{
  "n_layer": 10,
  "d_model": 64,
  "n_head": 2,
  "n_kv_head": 2,
  "head_dim": 32,
  "d_mlp": 256,
  "vocab_size": 4096,
  "activation": "squared_relu",
  "norm": "rmsnorm",
  "norm_place": "pre",
  "norm_eps": 1e-05,
  "positions": "rope",
  "rope_base": 1020.0,
  "rope_fraction": 0.5,
  "qk_norm": true,
  "attn_scale": 0.29,
  "bias": "none",
  "tie_embeddings": false,
  "parallel_block": false,
  "extras": ["some layers without attention", "local attention windows", "shifted keys", "gated attention", "exclusive self-attention", "attention sinks", "value embeddings", "hashed n-gram embeddings", "short convolutions", "an embedding shortcut", "skips across layers", "capped logits"],
  "init": "uniform",
  "init_std_qkv": 0.0735,
  "init_std_o": 0.0,
  "init_std_up": 0.0735,
  "init_std_down": 0.0,
  "optimizer": "muon_variant",
  "lr": 0.00761,
  "beta1": 0.95,
  "weight_decay": 0.028,
  "lr_head": 0.00754,
  "grad_clip": 0.5,
  "warmup_steps": 0,
  "schedule": "wsd",
  "decay_fraction": 0.654,
  "decay_shape": "linear",
  "final_lr_fraction": 0.0,
  "batch_tokens": [8192, 16384, 32768],
  "seq_len": 512,
  "doc_mask": true,
  "train_tokens": 94150000,
  "steps": 5348,
  "dataset": "wikipedia_en"
}
Each number is 500 + 40 x the weight over its row's rms, rounded and kept within 0 to 999. Layers, rows and columns count from 0. Numbers have three digits each. The size before them is the row's rms in percent of the matrix's.

# layer 6 MLP up, 256x64, rms 0.332, rows 84-133, columns 0-63
112:464428480454582494540524516493523471506446460535485530552498417488506535418534573463483485484495548564483491480510547539490522463448543559534479473532469465484399510542534441452478536518515462
099:497432527495500481451538522461537544507507519508587478486532519513515563464482500528561542540556471504555450568436603447474531504479505555532512568574508488429473463506505530422512493522506489
127:462421439486486567483496533477414489495446525440501477502469537483502460500510500555462467502458487562437530468479512559473462466455455544527556580573448488496443452490529482462517545438490535
088:467424471434482487463560542588496507479451489491554546544477458422500469464522481493500536512504564494474600546482549533465472552500503474500455527520461505503484545545486515421549429475539469
122:453464458516540468496505517543472579553462514421509474537488481490496486512537507532524546468454528495577472552489465519550441456475550490465493482536452498508537486446493467630427527552534546
102:534533484492620472516460512578497469499510458442495446477546542496508591515574522549515503483546388534485501527513460505480518479483484450431510562573522542499474482477497527457521484524465493
062:501572560551470526517374534442472620520462433545464505462514494530532498521421450444465492494539492526526530490506518434479478506500495523497513527410529470524494522479525504497514472530472525
082:410542561468441411440499501539492464507427465550541470487481531489555496539528486530516545479529465506518504466481554549451517438459540453552450560423496520534555493536469471480526537494533508
107:490498485519583516511537514560558462471426540522530491574478507538533526451448566500462563506478410483479535461509435561527603499526523506542563510489503462475496471546473551489497507521526552
091:424476454490522511576471469500508492454505520498424460520478487491486438444536540445472554512525476468489532517525559517539525506553463545396537515508456535477549556485465534492403440475550522
101:480465472528535452475512603441545470484468517496493518490486475544481485446503497469525471517478529494440551588587631551487503479514567428514474520495479473517516483553505493515515444533512552
095:507449542557520529534445581502532567483452556538551462505525499520440471494499504524525507503549447465533441492497541507481480499409478487570500523477472532566493572533496519399473499517454434
091:442497456511409527577465514501512445471402512485498518533517509524516506482504512523480599522536439445515607499459503515526504481548493520486498446483471524557463482498501478521474429561581508
119:488562444494456497527544479483437508510469519485533560445493469473497478500532449546498500527480478503408546430534512500575480509509481544399465554487516503464507458463524419452437554521561460
104:488511492441570551471533523432542449474487492451500455445471559474538381484478542521501573500507525454443541498514494413464521492525525546518492538569513534507475528544497486576451509525534512
079:496505558513534580502506542516507471471495430544508517550442465509550501533555517540452542501519485534474461479459566452555502410509451544511438522543585533489480546517523447474445551458454533
099:418497496487483435525511577558490544445509468541518473526489471538506495479524483460503527515533557368523489501531554488556469454441532477511473485475500586521489572483528504487436558440494494
085:532528441479560476599481491488572444481505518451505458573509495464529571484470514470468519422502507504512490432512496477442546459506531493462467516437474486396478483476485455431509543485494562
100:522474491517577412514596565517507443533475586517467431540450480544477538472463521497489434528483512516596501507496519493429474522487517559536478464473472438447524468503527468480496510454496480
105:492404389518493443441519534585543478513464527531511507465489495491560467509443442462481510461405465495503495532500479494527456492453558529565534565479498484553532498528478509521484556554502493
092:432500434528476546515500439525491549517505469502510531430463500515495494456476456463493447521454486453543473478535454490491564594548529503426466493510451532532540513540519456561399569513483459
077:485519570524522528495468465473470545501515491469467505623499502508471488444433523483508528420558453504538541518518448509471430516499459530500498570495456474438526521485478379545471470499544517
113:535560469500459437552582551529483447475498567469526455496463457451536524499538510516501512518501471431532497491608516587495547561483541525517570480451505520531473480483553527479542504504569518
097:427519508454513508559437511546579452551480542425526510527476463514497546521485496512592519443458498503535497534514507548479538448473522434507487518434578569476507460481516532504463519581513545
102:507461471501496477465465503567487472507487487466537489573504487478492550523428521527484532461487514484545546481522512583405493451462543517518447539510520504539492460550488517504379469527510379
098:502527476542491444531521517508424474554486507496511481413491560505572490507518360512522477494533531521446509478544514498499537589461520450466467564468573523497485498531468499489528510480552428
100:425479490520431542449534507485510473569471518465510464500497533544454573566529526487453509446502468514549546519444507556518493448520491435473504533525452518506575503424604512500484556527551510
098:513430451590548526422474483515437564513560467458498532531507440529507496446519496478549454455536538560567477493503531497477474562508519499459513444555442481462546524510565506475478473527530440
116:518483513570525509499513507467501501515512453428509421567522485494482478549462503547493437575479482443452545511476464538514516500431529420509538492585426472496504543534473474492508549422487420
103:417447513555515548530414554539484469479519529501499566539521428514438569504506457469521461428523530450583482470529511457466549520567503507495469496524488549483489497476581522505499443536533503
089:420529421508421527476530468521505548442457461532498594493480497486518443536537550535501526487462476538473473465540523455488500543507485555521496427490391514495516540498532452519471526535574466
080:440493545478513521533456507495456493505468482558506475482480476554551555478481437379481584548446549499538603522459459556541488561500508489521531469560530528474550490493464491520454527516512483
079:498509535532447574526454444456526572497507498598499527507491488439576572501518468490569487464440513519479547456524491561485469551541471506529434501443478521503555496491457566470473563505463502
099:517470443533517477508538456502519495455518457509450556529571506436507556503511441535467506481594506456531543481558499480546485472492507519506531488451386437533422462529521540513504495486536413
099:501449471514442528515456487505528476521422542511528451565431504466463570510513499507504483532462488539438504485450551488455444516476441597504563460554530467456451528539572516476475553541526531
089:450579500538487544467493496499494516486462448600555504505480519461506468468551473512483438530575565495531510463553494460524535490492533551610588531487510522444475481556458532480455495536524501
106:528568451508482443554495496479476501553483485520469479480484514428537474553440527589419539484506514463538526463487526519436473544515458504531502540505458467547492507464468458580531593543576485
091:527448501527553507494562529515494494475480514484418454483457517516552538443467552496526503511545560485411493489573450515413476439468546528505431535516432499503452510470480487511468444553535433
087:438526512470491497453466539576437547488536522439426473535529477502463536464538594496520488566503451532530472504564515494508478446472452505436426503520493544423563493553512502456505503488476551
104:461498526558506480452535482463489504502427538541490519557487524428557493470561446565526451555509517467537456425498468526538530551440466444544507482465481422481442583488553491492495508489448484
099:477524446451473453493559500482491451515568509500445545504523465568535535475586425508461468489487542456561461425466544506540495485466555492546457507493461477407442476510550542468538484523475525
117:436519529558492545491475491471467535446398490521562488483510577464474549476449519520482527409515502436508533542484444462522437503456502502462482512533562522414463525526576473508479535517512537
085:475546523435546543503574523462464438597468502529522518515506529533549506474447519556494447457461517533486509495451588467377550493472429494506525515490524513508498563534557477500470510477493506
095:502486473562514530537409523523523537569466437529477450488456530503526521534505490530523467518445528575550568424500502525477471475449448387532546506526513481550514545534492568542514537505477508
105:451525500491542458480543508573479487473545512520430424505532508454536501513526485563585509556531587460468566488495510489483540447550434576517517559543485517470532502427470465480530499483469459
092:537471529512477578502530525498508535525542545400509479519484546502607533465467493491485556505547486475490530479547436509467472542504592553495488520521534560524536570520503450503590474524462459
119:520531488502509455549544465458455557568478528461529474488458480464500492518492492533490560438575462506581530522490499482608412496475479510483486511497396523445554554545501463529468513477528476
117:488519511534473488457512510517451475540546514471545519428553515536442545385520459544480478380519459471539500427492415506461523481497477532480496479527492513425489494505490485457491523465583498
103:452444465525477458549502534522464541507515531586474536512579530518531519457533473486485511481518477507498543480490437550553439498494435478465488454627529531494523528433473446523517565488532437
102:459505538516434540513530488483464550548545539485551535536502469461570492467520547527465513468473495433478406463563406537461544524494565465453508548546550515467480513547449528493530494455491549
# layer 6 MLP down (transposed), 256x64, rms 0.0818, rows 84-133, columns 0-63
097:472569514423522506517521494467481534481546470530445511475502569481468494493551522466467420565561474609520513520417465461553416555470486554473532488465495506501481525491453542521539489530485462
097:485512523504544516519482469466471518458513487558432453519552547545532523533519481536503506456505487428481408463494520414488498487519532461541590506519501438595474479488434524547563563517541533
134:478473525577483527488479486470480561438438545465480486497500516533443467529492456524491508518503542570440501528478518492438464473454535540500557506540526472506338473429510477520506518469505556
097:567508491466512542540538474500538604478527500518364518563508533529475483474497528507480515506461498527508427478464481495549508393490540491486527522470578483428517489493456465492472551530464476
115:468466500489540467513362486456567488495512467470486487529516476514502424458502529509532559522520496408472476486502465543443487537493414516583493537547546437519485509534479485561455531516521532
092:555474560507509544477472507502517483512483486507562518528610508462457525530476550546540515641549440486480518418458517490460475529459541488515560506516448512546471503471522456484520445458488522
121:505446453495490499467504509523543404557474536500538481551464491481516523491513450420494513430456556495458486492580529562535537449516456504512439534416464536559472474540445493431462504494507462
088:533525530570539529474502483455507552462481562537536450546495520470490487478469427510483547509475512541529533533422470459552503489515525509480508502395523527535424393498454524535457495507545424
106:498588509495563535466471466495529453505459429494535547546477484459438454551506542456480453499557512470507527501446461466558474510478494550562518517550525504565508429509572541496535528445523579
078:489530536451548585500493507448482384496565472467500485507510482483567473521535531378474451512399469507484477479510552508527505533494491483514491505477539443526561444447468476493455495517485523
130:512572507517477567446475500477491607546544500484507554473564536529496475488536497497475473569552491487531522478475489430564414470474506540494558415588517474482520522439491497471483514532463520
103:445562527436414483493417509530527491503492531517520510496415490515487477455492531573480505509581561496445457465444455466534538490500549516520527511466522460557549567464502448482510524450444451
106:427496490447454466385526513515453451561500481507551543527512486517399573489480485467470479522477497557494511483506409525489536479444472443440491475542444522473464495498535464541515499561500525
092:484504578498583500525548526425555485394520534553487519499545502552457537528479512395428489525555473493508435472491476469531444492471497537524552504445492524488444497516507542540499556494488516
085:501528495505428546479494465448510552473504499467494472489504530405439385510528449460554483603477495541490522462509526481511471553493460526476446510521482460531423559476514510517535491554454556
090:481514434505448522464478492485455416539486503498472427502469504448463430483481479469433455518512491622430482509489496435444507502522551474472532492395502547517509498505439515483532440479501498
096:537484530475388507483517555485498562428511500558465461528496547516520487403512517532514511508547473520492453500457554432486518455472529469466516466433515435494461559480550456500506497438485583
085:530494521537496479488467484517478524503502552440516542493492544463541460536557502492531481504485504455448501574490479497491480467515518473462475445433548533521547500471412493518471479504547683
087:459530489514519526555479470563569553477532508513473502495547520490520561544519512516439484475462511517473441559475467453559486432530458564523465462425489510541570526446531490482431529503524603
090:546510584440477494498495551555457523504534533536502550440497502539466485520525508519531455494507486496442529556499512430505448571545603452529495527416510482515499476500509501526488462416596514
100:484512403532473493477570517524465474469468596489529515476541498507503476495505563388490455483483482480395490494469583540439464497523503596494499514524420494510510478505503500479508479482546519
111:539463493478497476491499500477445438476530516554438520514538496529522471510464452364516475484508475487529413524479451465441488560478483515495464538417504445496479538450472432543534480461541558
128:511531446496550503506459525468499508473503575508518489451515490518486496561533525533521546510527493398510460515497526471477499545539496491525556500518538584529516440476501564514529507491424660
107:493521507574493501545544533530480590496504530495505553515477465448505466535456517503487527487504474492396489415488538519469564498529513485481493554410532631450515510463477521499553504527458479
118:508510515506514518573447520507500502503496486480511500537488458485473459483594493515469444538468583422507438478535550534435544503506473517508476536626545460507575464476505465448450532540552512
094:537480486518534498562450448502465554587537487454509421459507558481496463500545474433514487555455491445414501515539522474472505520439474508432529518489556490438498475433472463452454540456464519
112:602492531472487526486506549434512519500502525508493446481460486488511490521485505602511523495530466489539498511391497439447439522519499463549433497591586531436476465470531509543520474479508466
106:504541541550554528489477560490507456449483538516495507456520530569515484537501535449529503482463494488478491495458546451435484503481456543633477541427457547496463452553459540533447566465496533
097:466539532556497552505574531468494472563540557465446412498468484449466450481551516492483551458458509464449521500449495531512450469503473469396515463576486489429512506453488461441507504502543479
110:501577542489530572577423527491504520460497453529522523552518486520484534507470486472599560505504481523528520458446502493491580559575489547487494457526513579472516464456514500449498443443532532
097:533507556450494520537501467532397575506554546522473458546501524463457502510519399442469493470513526491501520527535477464509478460450430495462496440400557506492513473486467443545527520470445491
091:514465477451536481498535456491509430431494509493504492509525588533425493471495518388492482458479514519471378493452487530436474527525423482460462458530514481491495573469449457499528500517464497
093:473502458495505473583476508498514489483491491506492484428507504523515489515470539418442457460525519614558483509512484498477492474510492528514563507317486508535520476528493489575509528488501503
099:482523507505461423481460526537548456465529558531481487449493559429457496414516515566521455489513491493480477557471503494503524498526404531482543535513453575550603543549526534548505501521524501
099:514488475482483556431457483481497588526505453463550525481567493522494464464503467515500540566474505539524580522508606463513436555477505573477513494455559470481499481428467493519524463437564487
092:459514431471425548477438458506479476523522505512434509470526539549536450541471496466540484488565478479507470542497450439435417530494518465497493490362515486501447556521483481553519495476491530
097:482530495528521516504395487507468490463475461511479524513490435564509529498484522508594518516496482587513457472475438516518454475400517509450500517456453535488552481499501541512540488392567550
083:545512476512445506435442451398475480454511501483554533469452489602467475568486534475466484489533480549510530490469536476512507566474488494501501539418549454514546441532513548446521512497479575
102:531471518477495420489461412471460426458507457496460470448512563560480478504544521500510461472504525558563482501496470444498468503540400495506480568402497514493475492453485530563456445503516523
100:467506419506469511463521476507586548497434423500467484473498554477412475498445504544516494491516496500545489531460547449452457469476516534513567542520482445548475528460466506537573456415465533
097:428448550523481490484469554567481538508480493476516511579468516533474468560447423539475509486523511393465514511542515563470535465462461502489538558448523478462478528507431468526493424535481447
101:499531536461572494504503490527483521529554458512457474536490546530522511536496580436528542588528436448433520482480537481461505545468543449508569478529501497501585463582542512535493572507457530
090:476540453491524474421448486533466507470550489479458551568507496502497496477514501315532548539492528528478492484508480535504515524496542448548483497436454467475525461457518487504501480451571494
094:495452550470431491529464482470468501504572483558476520441507503475472541511526505565526482444477479559427507410492527522428490530476507460494521601393512564508523499511489473507475520457481557
084:470485497416508569505461509451488519506521481519471471540499538565447453506472551451563489470473427545474541541486503456514492578417558467547508458458592468542472494540521511547532480499445490
088:440520463518484512482492505542479473486557489632483581487506497504410428498467502434496516519605481574496484450498472491522546551498539478481516507485448511500480458498526489518431486482553553
100:421554529499535492481488505497508530529504435519536593514543523502438460535559506392491488568564533523520538496521523429512520533518439498471546527555527519502478527523528525519479418471502579
101:517512564424503557441548461488444532492515467509462511489533485508497461436478499490529527605487449533538513483475455485539410529456463491513612559478530487524501513591548517504498483491465489
096:494568508434468475482463540495458515531496572505478459474488471536520520502483490397500506573497497603518414497492503531485474542486472503469551422551494471522482477461492563479527499516452605
095:533520521534598435498514457545514489498535506570480463500462486543489445513453489493539441454540527561544556499478445471536489446453584522455513517416486499515482478420473521487539459553443499